Part of a small language model's weights.
Size: 14 layers, width 192, 2 heads of 96 (1 for keys and values), MLP 512 SwiGLU.
Architecture: RMSNorm before each block, untied embeddings.
Each number is 128 + 24 x the weight over the matrix's rms, rounded and kept within 0 to 255. Layers, rows and columns count from 0. Numbers have three digits each.

# gate: layer 11 MLP gate, 512x192, rms 0.101, rows 345-411, columns 0-63
# up: layer 11 MLP up, 512x192, rms 0.101, rows 345-411, columns 0-63
# down: layer 11 MLP down (transposed), 512x192, rms 0.0996, rows 345-410, columns 0-63
gate345:143136125145129139095108117135131129116172149115067097165182131126129129144131139126131132132106119175155075188152120140150124124126128148098115111132128156124158149137125108124198123175148133
up345:120137065078147126105148144145131123154099131193109116139119152140131138091109115126127150125098101101130075162115100112137156112127138161111123085135148165092140128085089164114120138142129106
down345:151056137110110130119125131121144136108175128105103137140107182085134124181126084134157153116152098152111152097141129146116062094105100102116114130115156161141117146170149144116122110111154148
gate346:139136103121095131099147118108120117167115115121142153141120139099059157176098173135119144134149142109117083138127107121085133116161111092119127102101156170142110107149126150136148119147139104
up346:177137129144146154135136092163130146173124111130139139142129143115159165105111155114099121151128107101143114098124115127137091135196147148144107127127145125111132171140157116104109160129127137
down346:150074135147125123151148102090185120150081137094149114129101134113091109191138097103094098106073073102154133168140103100139150114119142133145144130125129138130134161101135124150131092113122096
gate347:123132137074117131115184166163113102175111166146103120183128137158106110106182166122159140150143097110157157053158164181122111129087108124122114153138133138113169130139161186145109098116135103
up347:149130144167143140111116103099106133145150107151152113099165099108118093169107122128138129101121136112186122150117106128131113140132126111107173104065126132190139143112126113117118129119114110
down347:113111121139075134121101141150110096118119099157111117089100092127111159098117176146103116134106128133135094113138117099135089073107103122125106103140136114072135116104123122130107058078178137
gate348:147136153088133143161150108121154096151165124108114132155125149113124149164135148123098129140139125111120105134157144132144135118126130160129130109127114120099103133184120152104160123100113137
up348:127125159164136115108105109127132087139143108146138113094127134130162105160139098161125099154142107108182145109194130135155108138080145144106146143147153106102119126156141092107114103160178152
down348:096121149102140154126127120141174161116109136120127133101160168142130105074107106137090135071116142164129152161141162087122108149168076110095086142108142150107128131112166112078120137112141112
gate349:122139163169090098089130115175115104098121139083109083153157081127107116140126102086124144114106131179136137154135154142126121144157111181119126150124144103176131108166130168156143118136147127
up349:120128102138148138140105087126178093108107169174166139124100156153141139102193131133093118092122145129128106110153068108118169107145168094144115091132132129148119130123142126115134131131108114
down349:131057129103147138135143144135119170083126129117103130167132121144126128149098128083108152144100168120136105161175140110124076094117103172137102179137141109105115148124100144101131098096166120
gate350:124114138137135114071097128121112111095164171109124155164173094134150146128131153154117124111137099145154094111168156166125119086117162166114101120090120135137120137093080111167161118128118097
up350:159104102111132153121154145117104107169108109154154108128129088134168136119166089101108160136165114157079126104102131100132131138126101109136142132126158175179137084142102132107127102112123142
down350:125129093150099115157126133123117092135131111119151135161151119089151108102124141139105091162119146124115113116150139140113131127158126085151192148155084142080094138163102139103164099151112139
gate351:168152123131145138138157092127098136140108124146091149112130157125143121126126092138119122085153087146127103123104131133153172139084134167125103079131116147137158107106117160182138153167142125
up351:082109130141101124115148094162144120170138127104118142128143099167116130128076108183158080158158144123116136127161137154117135085200128147132124111146123147151167107126118127121123125087091124
down351:149151148115102158123143141119152125121100127084143126144151121158124145133156106091088151120093131154107126144142121145148141142124118144155168136095140099170101149120135097112089105099116095
gate352:142123091110118154104151137210097141099097097190107111153144114135155123150133113140094176145092106138142157135104146143095117120153115119117143111133081138139138096111147111117145158138138114
up352:113143135151127131126091131127122133140165118136122130099112137137107140134144120127131108147107104119135112130128102174120124156121159132151103117138125126139126123173103143144171140106159102
down352:112166119108117088143150137110107108105125117106129102178080077109115154118132143126154128133125114156116153134153142105133136157126125096132148133103136170103080123085163131112131119157148099
gate353:123133149148144156136138104138126121162141126178132182158157153145157119141133091126081140144154141130153134186107121121112135141117118114163133147104110163147141158102107191163161100164106128
up353:162117135110163113116197115155145108134160133096122117150103111137121125129128113173151155135105143166145113078145159099087085149134106150157113134128106110137107109128172115115139118144163083
down353:155128091128120134131134121117164125129139125135105127157117118168094142137114099081122146101127110095150142146094137101124136131121118098162148068108124129129129152108099147123139132139165094
gate354:149129136169124098141127140108120073146118135155098110141119107144133133142113101127173094120135138126100121080155155127150122145128126191129103129131158147130106152089104105153122134153116088
up354:157146076166125150109141171139143208163136109120147139148102170138191181109106146131135132148120137152107156113132125121116114130102155108127123114158113141157150106136121111105149104099140138
down354:116092129133180075187073123115120140109167113169116120147114110153130101137123126105114144173147094100145147152148115142131117117084066171117123138133134195160142136099146166112127157144136087
gate355:173148137144140134102126091130084127142157096117122112122151106130171103147108115143101098120118109133144134119117124130153108080121137173130132153214124126189104135165073113124156123106165092
up355:098136120141150120121137113130109121129108123172128075096146082093168127161104114132138108133094113141138136121136144152184080160125136147145135131163075137105102119129115141124128143136128143
down355:104111165139128110114116143169120141088077111150097132159113135144082151107136117105108169133105154090068136126152129162115125112072153104120181141130115093112139140116184188088114163072126136
gate356:138127099123116157133149117093158126157118104121099097117142117094122114152125120122187172095146172107110137138126129137111160135171112171131105176130150149166116150151139125145155110139115105
up356:130159150096105187147172148139110109094072091198133124128129116069132135133140172121127154103128097131099103111101145174106130141114114144121150099123163134124102127147099108101110103171106153
down356:145181123121136153149141135117106121109130127103114091134139121095153135140159150100150139107115119145125099147107187149128118136177125169142120107132120129148122156108173139091121090144133125
gate357:141117068142128091126117150111127123144152109111117111133150146156133119145148100131112145091131094160141078136120145144126110168145106164150117130136137106146131114158092156102146132146077123
up357:149117104055134161180113146147114152131058144151125178199131125093140131198090126119149150153097160146156086126110124113117143183188116113102092159117143162106181155058109097140098132135108133
down357:137150120144134128155134129165148145103148125140154123096128141079158125202147173086116136126121130121134135110139099135147102179095139121142146164102153187100142128123113122089180066122138139
gate358:151129217133125134119145139105171133120156126151129091158107129120091185131111121103106127141135116131152146116113138142139138108124172169135117165158117096153147090138120138126120125131110126
up358:132133085122105130107125145095087152128077100062127109118137108124181103135104094121119106120109140143150153113127116147146103164129118138117137103166117125135134129101104153134149139109106140
down358:163120150156113140109110147098121112108156150135130129108147139174128123121171176136091139147109143136140101122107127093119133140111131162098100163088137104156134150133159120153153099155120104
gate359:159123119116157142107142122126104135137142100168108116124150146108116091084121104094112142100100148139125115114121123139142144120169126133144167141096105120116140146127131111142127142102141107
up359:104128134174119123135150119165096130106165161094128137155154134103114136110110097128118178102132150104119176157126098114149096115129099078118127123114097132056133098117127115138142124171140079
down359:135107102150112139163111113167159114134145142107124125138110143174156148138130125141143155173125114147162157090117135127120081138081137125120140136140174126124132159126125110085137102111147148
gate360:155149107128117122096116103135128124103091119128118127131152150164138118112130150149146128111087101134128138117143126115117078138115120146153144127157133137117176160141160127156186140134127160
up360:169141144106111099170115112076137113163125091156134092118102097144091108122087070147123130155133152137117185148109082134104104116064134138141115121111119125121120143109122144224088140134096118
down360:159156116168157155107117129154146154111117115127152142107058120123118130116142128134156129183109167138154186138115150132169127134195109159113174119132119149095119139146116093095094111137126131
gate361:143164138108138100113149133112144117139076117097063076150133136119112100125128126120118122103119139155156127152184131140108092183131136130072099171122107125194100119151109108143133117091112139
up361:108133143125115171113119110096134120090135123091137165118165127136121095139142156176121137138127133127146145128110143141081137130087089120111142088072128102118125132139127133098151087100131093
down361:086122150091069165122148124139131123151113136104146111134108117129114109136138111168107155163055103180157127116127142135119072096140137119125193098125119145092095150155146129162135107132129134
gate362:127153156149113104150154160128140144162130114096129105168089081138157136130110122156157140105097121127111127107111132152121142113134124172134120123127165130176088136128114147137113136132107121
up362:159122124130144165122109146136084162099061129158164150084162136162141171117125153117125084141172120175163118105163112145131122112135159096126134109155112136123118099136132126100152112097146120
down362:166109092121150147096089148133120120149085100123141143111115150158110180174129183140137092127132100078136136114126124142142171112118137100134065104124114170143090139101135109111155090122126129
gate363:157151172142137114129159143138131118132129110118126144152132083142144103122123102134098135081117140114138135106072141111105128135164081142107174110165111134169068135137150125129115118176119123
up363:142128123185143100130111194158111144124117149121152115104131140151137130098141122142110126129119131164106095175111156074152101121166185095141148192133132106148154131118119139151157109160108115
down363:088066069125139110107166178130127165141152172150113153152152116134074100105142123139090109117132141149088099123158165132130151155095136106128099140112127144135156147128086152097097131146108094
gate364:187131094123123081113103085112095157092138105117096128111124104120128156147135131127112112144101106106104134092155128132136137135133123148118131102108097135175093118156130137142163137104103107
up364:156141153119161135165131109083113143132145083108119111134113147145121170138077104151115158120120176150116149151122096104117146130162123159135089142109109122143128125154162132184148141080132157
down364:154085137160128140192116088150166157123132156131100136088108140062144080075131115118200092073181100134112128123128168123111147184090115061133162102170121071159165152168118110155130151104104133
gate365:150104148115115117148108143122156113109116156122119105172162070123123109122142134114121131102127103124117134089108174153118079108127150157099129158141095167140174136100122128168145123146130165
up365:144132116131122114157093067072161132126145138097125117089084110128136135113151106116126129153131120133104125109145137175145147112101157140154117157123157122147087113151102218138108172147123159
down365:116071172081117071127168128135163092148128169096075145163127151131132138125133165145128132107140151131083137148093136148122137143163113146132139109125122115150132137069130138145140139111128164
gate366:122159154115149116105110134091130109172094120169158141129151146134123123163130110163120134104104122166086136085141110091113139097081159078124160124071130122106126153147102113137089114126146129
up366:148120146136087106142131175110132139101127148147127158160132092125123160088168114069120116090166122153150120137086139109133124146131129148159099084116149115091103120136155105120123135121140137
down366:129157121140135125108100142141129116150148141115154153153136147142119145114102115149148127153157109131119132152116101133177149154131144118121147125129127167142120113145099089138084100162136108
gate367:142110153130120123122108131143117142145137099133123114173136143138085101124100140128144067154121136127152215140128151147112086098083106132113118140145113122134117114167103125107148139161145115
up367:083129104129093145119133119071138113169119146152113136083144105145085136082086174166140150161165114100121122132121107111149118115134124099151155165082109157195090118136105132074134166157112146
down367:148079147123158029100132141122093139107158142151103110119163174133112082122120125139170154138084123174137105125150129104150118099097169147126119142132117118131118087106147154177147111102110159
gate368:095136147135082090107152116124157118094104115132105138114171133132089126096119124067158116120117119122097097141123157125137121161126132154140123138100109148115134161159138111113163105132096120
up368:148113121158131160151127164109177128169158123125120109120122096141133115132144146143171140144107138101129174117114110136121136090141105113139100127136157099122114146160102147099138121099121135
down368:133189110142135105142115086151174137145167100099142158134090172128101120111104109101131125127104120143130159121108140091124154147116080085112129129112144103083131136108125137131169101121119106
gate369:142133107088116135120107125136118073145142077105115125146150112178137129114164102119143121099112109132141143164144144165158178080105120197109080098116144134122126112111088147115123125194132091
up369:124158141123136124099128135141128145150131094118118150133139143122142093090104148159156091099110112120128081053135117138129109128127131136112161146103121112157176173106098134115133115136154132
down369:140129110177155141115134111114115110142122137086128174131107140149151121139138136147115137117117113101112165128136109145154177140120132120138142141153066101079129150105148164145135097137070105
gate370:110154186115146116145148130116096169129127150127138099163180152109161172084100101110134114101130115183121143125124141126137159100111112119179156183116137152124142100144115099116126130150119132
up370:122119103116120136135144204171139177115147122154109181122086114172147151138113147095140112150117136158158141113122090146105146111110147119130135120127167153162107135146105135136119168100127120
down370:185118124102143089119136140146119146159140120114124117127157136172144158161118132155121118128161149146167138117094098144083118162108158148142126116167122142129138146099170148102153162132153117
gate371:149097150123118094123128110131099079138120124146155144127144147135076097115119099095104122120138135135146146149117176124117154155159130148120078184109127139158121130159132134120133109139133127
up371:083138164117121138145119148089109148119144136122136108153130141148128096128084127149141162138133134156103101151122131059109138154092124127095148167106123145129096099161123082164117102164108111
down371:125137097111133121148140117115135129161108107167101125115112166115161100099111153112161117145183109180131135152131108123089121124131143135146125112135161104136123130157154098136093168142140133
gate372:138141156160134137130153133111172129085135142129098038131099117107101141119096097105135154108100113143095135090142106153124109159099112149109118107136150077143150120110069104102119162147108144
up372:112130114126130093105093137121071202178098138143132123103118147121115131089133101139168135121167140083160124155154116127127105099107098123136134100148080129132099149150119143172115108141138149
down372:147153143144090162145142107130130165107094114116119084130124153123137115157075092142150176113113101140135145152107140147110097126159113125136113108155106162122148153104143152156160130153136140
gate373:110144155109138057117105114148140144143097144133133148107109140124162087137137074098175125126086115157133148096137080138141150126121092151120077158138134149126125114135133128111084146123145112
up373:151163141132163159099146162105122152085097115091133093151157121146089117141101121107087129169112145087110132068117129134132102137141139119133117121106157115120101126128143096152090128136111158
down373:112086096143131099116118126111128125150069133109139124138109143135077116086112146092153124170107153181117144118154141158129138125124143115101094076099153156143146116156116091163128143114142148
gate374:157165135154119140125097139103126081154123151101127114174149136156165121125121138118140154127116098108111104138119155118114147072126091164094135105136113157168109126128108119141105140127142132
up374:107107079118154114135151161068184138143104123156122068140147111113127095083118180104155113155134135113120133099127174142134115111114149110132143085079145102146150157113127109148126116122124156
down374:124134067132114138158136148132175111133106107091097115110155134169155105094117120140171105128121150137129100105140103135120127101137136142128165145113141149110135134092140148164093137087085096
gate375:149157125147135140109142116141130148123150124147144096146150156147066108124126150161122110095129113144115140134101150151152144115121124124097153137121135090097109097166071146158125156133104105
up375:129115101139103119105115094120158083123165122096151124154095110134131097136119146119124101172142137196136091152160142137131191192113136124119137128099148120110191145110152145162146073137137111
down375:160107113162145107098134179061155110142153143128121116118104101123108159098169142115092115128176132138155159151103134109113118149110126162135127108140113147146118143148146140122189138122086133
gate376:130123122127077139130104133088154088153106134170129124126145099103147145136140117116115116078142140096106111126111170105107129160166121152129124139105175144092154102137125084149088137139154108
up376:095124172144077147137108141119138190133110128123163120150173110076131168103148108148139158134158123061134146188126123132110134109120135137110151145138145139122098144134147108118153139090172148
down376:105078165129154125123087131107144105161152149150109115144101159131100146115166138082093149094111144158148106136126127072104142169111130119122153127161106158155119119150142113154102135162120138
gate377:134157106126122160147133120123138132147137122157148162096137127150151144142126140167183129127159141132140125126136141174126163152143141137114156103088152147095153128095091139126113129121138134
up377:112117102108129095112136151137124120117104132153103082104122125097101146136136122100117118117095097125162114150145132091134116124091130093155104149124115155123130132166075131133145126147121163
down377:126143153110144123111146128106099166143162145136140174156111102146157135139143146136143153130144114130113100117113106176143124125167104078094139156140134131145127127122117136141137161053161141
gate378:102106095114129133128134142129131119160110151131111102138122120092143116111134119103106139099072132137093142147082128146124144111103131116139082158123100132121124153142149088162117127106124154
up378:098124141109153103106137128081166105154123180102143105161097135100150124098088121116130150144128100123130145146121123164141173140138106124164123175137128127154094128156148136094110137146129125
down378:127121127078140137118138151088121166139123144136082145161100104163131094124177136130142149130152122122135159118145105135109138106140145098133107109124138109154103135093138094120118128147139115
gate379:126139183138107112158163137104125154175120145103043107112124109162106138143134139137154116166113126133136162118134158146120112131163135139116105107109150137127138136135124127151116131150107158
up379:118126124115142100122120075132100101159162099134167108066157145193138129091136130098139140136141097111119163109125136098107152155132131132106115127153135153132085117188179124075129142142120112
down379:132083118151156070136160156110114146159107111111100128152056173115162127159110154152125116105154130146148133147098168087143128125111135139142099135114135123075125158121164120108145112124141106
gate380:078118143126121126133121118157135162094086130148134164137130121127166125120128155111139121076139136112118147130134181143144102120129127112100146133115123182147123137104131115162108173144158170
up380:146111113151131144108130090107099130117119112131121140123165122142158138123169199154134126153132165140134147083128141142168079110101135143145125143160101133107071095128115096152144104118164142
down380:116153159128161147126161159119097084110109129106130124141133155101148124156104119116127130141123129143101158116160123126106126137110115133159105076167134174141093112166128155169162089128144161
gate381:152120087102071146118124092115134082156134106103154127122138107140161128089170110153089143091127154126145102135101141140107121090142094168141082110122121131153125109171143122137149148102172111
up381:092123146110122097114123146137144145096145161176141162108119131108102175117148139133131094079099142120125113109114126157089110086136178099106071124104169068126158159139111091117142149126092142
down381:117096122148139167096097157126136110056135122147093148111117111117095124130150114135080109122143138106163127167114153140136112176110107151131114146111139091104117108151119102127139132101092106
gate382:123140117133072120098150176126147118113166113147137137148173105141129117088114122150089118102136112130123091085134146132143130134128113121153147119129117166133110075131126117148136121111113095
up382:115121142106127146117111065155153152143120109118095147107065123127140118141160129136102104141135093102108101130111160131151129153132152093153130145152119077106198137128097152121110150108130126
down382:136103149138145116171134157133103124119118160080097145136083136150128120115119144107108117142099111180115149131169108083124126168138163095121132144107080087121103137103094161131129134161159148
gate383:167155180127118110123143098132129091106070127105100113157121132118114108116112117119146123145107153136174128181179103148095132144119158158139121135185123130166100164133154095099144148134116094
up383:146141087094113147129120141153124136090132126130139117160032119129150168108158116141119125109071151150115155153131138128132129094136138115123106122134131111145149133149142105153127119185101138
down383:104110101078137188103094151114127107134171118144122099124110129111116121132129144121129128087177111142138133152156127095102130158106110158159135146121136184153116092087127138104132138147121124
gate384:115161153131132130074091142120124147131085129116113135118203110119138136168110138120155181138109201117115096109132111126128159124167145115147118133167169117095123090158150156098152142161147109
up384:131096160098163133117122104145108104133130130152139123144104121135112105134196122189122126117104112112150138126113096161118090136164121099156156122135106167185079141129124120137160129120114123
down384:140157098136172118151160120146116138151177137100144155138091109123130116092157125117167159097121110095121099086131130128125111081116155132118114143128121205057133130141106100125146127120167104
gate385:110129136141169134084092114152172140130170187142130106121119096123129096113109139145158136154126139135124119132113137166163163101154125149150149126135148138158109187115053158130071126172147113
up385:095101134128108129101114162107167116145118119139101162115132129128101099149126099155120106133143136132206093109109132121107104196177098083163120164099142134096159145128127103120126158153138142
down385:142078120125094108105130100167133094128155162126108090094132161146105157122103145139069141146127178138106156092069125118144136150068132112107170116138108157095169117147128152099160095090086137
gate386:152172158080111096122141117138166125094164136136108123210144136087156136097081140124125096110144116180145172125122130173130175154146125148125098133138131096111128126092134160139146155160130120
up386:129092121113144132090067133152120106169128123135110144058120143165140127156100142098132112112111144152142158104167154136124115117119098146113104161150160133132158103128083105160120094135117121
down386:141150136104129141104127113103148144127177122112097119121128115132127136141078097111158113137137065158151133111145128114127159121149083154146101158148101120117134136139085169150176132132133100
gate387:125193102185139110124184126091120121117099113126138099125115107155123119117145150118110091146131130098122099112155121123107171110150190101120138075105152134137139180110133142107139118147133118
up387:159098120111104152115115131132157103124142127142128112132144178099138127112155145127113163141162122093121124121110148126120166134124076138127136135174120168157120130137097143133133110123110148
down387:126196165163125076136126153142108132083165103122102141140100091161124106113089144111124136147128117139096141120137112123132111079158179120148104109155106098133141132110149138158133110175142128
gate388:137151130111131135129120100129145129146171101167109121113148148155134143137161133131153141119124152128134094117129152134129129120141145072122142114140181162166134138138087149146062152126115184
up388:128112167147117120122130094121111109131111101107127122126136168124126127105156162158144125092078137152154092154103146151154100101122126096096117139131119193091134126126117113129089114121154098
down388:141077140108141124088141091152144134109082144137110114084145130139139143113121129086127140112164154105152124122132108113095168140127138122123113092143082145148133149142113106103085116136148104
gate389:132157113084138144074112094125112119129081108107112129161120113150136072126077098112120146145096128110129130160167137073150097125115118159128094192123165154147146093110143137108199115095128101
up389:125149129080119082114139132121126116138139130106154140149157070139137132126138129113146072092176175109129155123112141129138151092101110120135121122139169172104111104124134153142116150144125118
down389:139061125164125132123098117136114122152127097060129144107086122126086136114077115160139141137115102124139129090134107129127124086141152133119170140128098057144105151124126171120138073106114130
gate390:105137118112094138087168158096124135112097143139120160154151142111082131123098100133155121044099132141166159130126140064129146116129115183142142143109164122143149136107137155097112106125163106
up390:111145101086161129133139140132138123085102101153121119116147123142094173135143104138195146099113118117126103138152096125164131128146160122114145139135093178159119134159135131145103145155155134
down390:165138133141152139133149110126157121140146151103166132109066094157143127165096112099162157147090134129129113137122123103111114118128119106107150132109147101107086150123126143125147133116131181
gate391:103147123125108139146142096149165128114094121110164120121109149141168161148171151170121155093113123103087128161143135147130173136152136147130115127143121118115153105145095121091125124170108155
up391:152116113152154148128118097144150097130119153176134154096174097127136136138141156117102126096096145103110169166103148114122118136109141121139114147137134142127142113168151145075105117126122163
down391:148122100120133143107113117180097089101117138174148123125125127139143116160147107119115112133110127181075118104105126124142154148081133129143126147105140131123115124155138132122102170164146128
gate392:137149068127129096116097139150131147151081113123137126154121123131170099115136074082176113125117101138082147113144150138143135123131139165157113128110160129126106117162122138121151132180141125
up392:142162102124115163161110160114107146139083152152098124139149166128148102110134138127121148092119146089123101101137140122114098100141088099116147128126102114119145107127149090149134094145101122
down392:123093112139102085107113081145144116134157133149116106114152146145102138132128135121120095099157165114088148126123165146109148153136155126104133107122147094134139096135095141112095173098132089
gate393:159131127113142150133155159150178088161154164149116116099147096112159091145115125072120115140121174112125136101118117112104139114095090149093149178090148167111086106134106177101115129139089136
up393:129125113189133087119137105151151136180077130109157153092178175140142131142130093102142140099106085161149125142133139125090122128150134097121112132150117147091154117119098179155127129170158117
down393:123098136113147106135133084155125111144114112142118126120105108108133116146132134142133106140126135111118130095136074131158133102137135115117130121114095111106102126126089101124147102097149118
gate394:155119123110116140156089126126144104119148125110069111147170165140154126104125146134115120192116119168126165124143131147088104141167095196134113151159106139124141146113161135116133114188136152
up394:132154124135111153135124121128129130083110141112141116119126146122149128138162155135085173173163098149112114098110149122150142125119141130107133123112118139121120128143119113101120124123167156
down394:098113125101126118097148146142175118143095098154068146131144096112120153101147139110131136124099138186159119114132090133137149094114135150124170139106116133151105131122116130123103211143119145
gate395:139131146103098137158172155139146166149141150120159129133091091128120127137135146106163113146139119105105139140143137154153151126099111119139113130128138140153115133141137146147134141138094104
up395:096139116129127122135086137154110188126079155145127140097158140186152156117105128133155146115152182160127153126138107149107138087152157092088124125145115110117098147132162142085105153174154149
down395:149205129129134117163125110132148170148124097114147152158133184121116126118186108145177119111131146104121166150130130160161150090139138114131185140129123113169127138113145155091059117137135167
gate396:125173122097138099159135129103157169111125151111123142150130078133118116114090108130123114126120166113102141105190132153181100130121154145133115144073168107165140158143151133146163145168161102
up396:115091130077149146138077153138101110157131137123163153097090130103117122149108137151119143070132121116112085147131129118091116158122127122092112094119102092148142132137153105140127113130123091
down396:110129126116127117104076133160183115148143114129167133126159128103129075170152130169116143174123100133107160139107100127121153124137131089119094111152080137125147108155139111114144103097090124
gate397:119132152116105137143134128128154139125097076111161129108129166143081090121199076149130095108119094136109129112115132118108175134124122164131149119129182118126099078109193154061136180126123136
up397:174145114155153116149129145118162149122135096125102128123125132125137100133133119125146107115124142155186192110132181112053100152153118095122150125123120132105140128130102148096073129188150126
down397:147107078157138137134131142123120146101172153130147154092104145116122139145123092125127145148139104125131145128123157143118175117116088107091132116150119147097153126104131104124107158129126147
gate398:186135150097138157087105134160112154143120145119096170115159130142150114117152132111121139123123105165162116147135098165132111100122127105089122155110126153156112117139061091154159136126118127
up398:142120185110096128115142106079140137152163119116132103153119112088154114163173130123118142147106110109166160164137159097158114126057139113176112114145122129117110095136117130088102105149090186
down398:127199168108127174137151105120130121083116149166093121134121137148118117122109131128146133138146143085100132108131133102128100133132128122133093125123096121116100111156158150103138160113131129
gate399:164182124122087111102114149150094143095141106124113127094166183088173096144125107119152108102125143171122134106110109141083119145155131145149119167143136107157111126132160099173191136112116142
up399:101137176100095145126090100135137107128138130136156094127153153102167139108082149104174161155152159122133150134139109104173156177146146127160133138084145164146133111141161148109148103090157105
down399:113142114121131178141094103092176138139122112161129117182127106132092112165135102124142097134142108119089156169104128142129126102049081093112134103112100122139162133121105153118133129117107121
gate400:154147147113124081114133171128130105110075097087114101172148159124148123137116098151121165149128142098111135122096140168174121136126100123137113131143091139135140120139137108154159123116133091
up400:146123151154106129180101092118129164138162111137136103117112151135130083123149140133140156146142140117123226108079123101106184124112145093148118143166154154106131120125187127185147094135163128
down400:124078118130105104104153114114122099121133144138087101112125115117135122127167074084138131157128125104117069104111134126123160122103120120105173093121112153074102117140172167151089183168140122
gate401:157151159163118145104129154113122147162121118122132160132097125142160113111104115138164127131051108129137145149142156128104152170130145122127078061160122138130126095120127150105129137097144135
up401:134140134100112183120101128078138106125106160108096148080104165121129156141082089139109131108116145109120120180158156100138081121135097133107121141105156160124133152101091120132108102153136090
down401:123103142121130179127129127131121093128120118134123116123140096102141095157140125140105090094138143161125133129195147073096102172148135119129122095112134101133131109136111136109128137109102120
gate402:118162132105079128123132170150127149091169135126110126151113137124135117162144125132136099141100150183094153182154155123138125144152124129138118170147098147102178164134181099136162130133104140
up402:141159133076166116139122142111094077164144151148163122159183115163098116149092122148154091110147143129105123122120133106133113139127111178108106135154149098102155106138134116139122135126166108
down402:091161100107129164146126166120157140097122151141143116068137200079135138095162118092142115122124121079123112107131169142136156100138136101114127102107179133140127132125159146099139133066138157
gate403:157127083110158121138127136099108100121144105126058110161140137118111116136109136139115099101121151162124116086160143087142134125120120152112097095120106136110126151101111131157124116117094130
up403:142157125101119105099157065144108113103104109179163127099115109173145167116148131130116098144120119152147173128119098133072182130157107084097169121146123103085143142135093133095132174132130134
down403:098118096143120128136155134091104167133157130103146147088118139148132123159118128132127127115121114113117111159125107137136133148070146112120128104129110186078142141107173133147125114105131150
gate404:154133100139133118147130136152104113149116135139099143157060142144114138159145105109136133127076138105173130130102089128152154132148079162142102129103115113132106137133167111169080136174137151
up404:124129157182166148108089120086135114115113125108141169109135166110190139101146127125149121127135079132117115140132130103107149128103135143109112112109135129112145136105129102102105122092111124
down404:117149170098118125076134147123115148106147162069129147176165120126136149148132147173141096140134149130118137110109093104113133128147150114119131116119133133124151136112111181077115086117151144
gate405:142140127123090113169146111125134123145167093103094115120139083136104137134120136156162103134117104091134189122173173125099116106119161140147097128114135086106080134133109141133147105158119108
up405:110119127167126144091119087142085121143107137093113143119133135163165127112105119126116098119103110098154145114128132112155129169146156102125138124169097129074097107161084086076153105144123094
down405:114116139144154127138123157084117122130083126134124097125162117170144135118149068136099145138141143148102086113122107148139164103192128153139114114131137112124144108119121126081100176157123128
gate406:107118141140110118097115166114139108135133105150138116116097123133123159118103125135146144095099102173066118115128140117132109178085131143168103159118105093113153124136129109158150155099111132
up406:136123164129119096140128141147132098129148139134087110104139158104121072167131169160177179122130135106094156140102137108101123126118128153110110153123144145103116126161192153135141119141116168
down406:094090110183135151147092169132130131144127085148118144120091151166150142141125097131143121141123087121098112142124099125157143107132170141151107155129166099113130128158098166133190158127121149
gate407:147170154092127146108152145087089144146157106147117089094128106094093105103172143128144130110110104167144133124103154120082146126108115149146153113085167139124107081136075117115113159142132108
up407:131167109055149145145118133108088113105135152114160115103151123086093094097168128135124139084151122122152097128094136109116096165089132106125182121070141102131137094088096108119112147158141138
down407:120149121098103122126153116119082084104138129157154112093124118131127132122157124115140122131132119130128118132121138109082111141118152160133173154066106141147125142102119127122174178116130118
gate408:140142142119125074101130115147120141125118111162075118142128114131106133123089094134113134105131117101132124118131114105138088126094151124128124150126121126116110144124151132144106134120127117
up408:142130107135162168154147116161147118129145125140169117127111160146142117113161095094132111133174131165097103110115106139126142117150153133122129110107153139132114117102105130108110131142128127
down408:108144167117123106134135132119115116100085129140066128165140104148137127135066147131107137092080111098163148141144153136122089112106115107134123157101103116111134103139144163124139106104133129
gate409:147119144129126130115081099138102147099120121117139151147150158105108126109102118115152157079085111130162086142140133112122095111114106163121081161155126134129162158120105092135166136148143095
up409:087112112071102158135134141150129084114174138152139164146103135086135125116134157137072136131114068098144121130096138144093123116141125141150111200171093139142164072132148135137155122123160131
down409:126104158131129120177106175108097145132169072114092129075101153139108159092106125157124121114094116159135151103103158125099087113118097138152110172124144139149120138119116136157139109057172129
gate410:148112130103138127142108094136108120120097097144181095111156130185178108134086141152134164129104120131109148116148124170071156150133090134123110133147142131133132115142113133129148130095128096
up410:146132156123111154147139152131132162095102175140134143124095115134145104120114109056124151095127134110131118087075142123086159120135097128153077161102188166134128150156099127104129089151092126
down410:111166115098125138143105139136111153107111131130137109100124190175139129125110097119164165120090160108148119128142103146137154160095104165158137153147130170101155111110121112161137130128111133
gate411:139140165112090139126134144145141146121118110118092133145159112144117149152131157152143147116132125145115112078118168188132152139133102119127151118120087147142142151119104114109151143137133161
up411:140116123145127095106129133101144195120122116133131163177134150146127145111141126103119131086126162124136118105131153149136132123145132124132157114122078103136129199129113109142120132118160158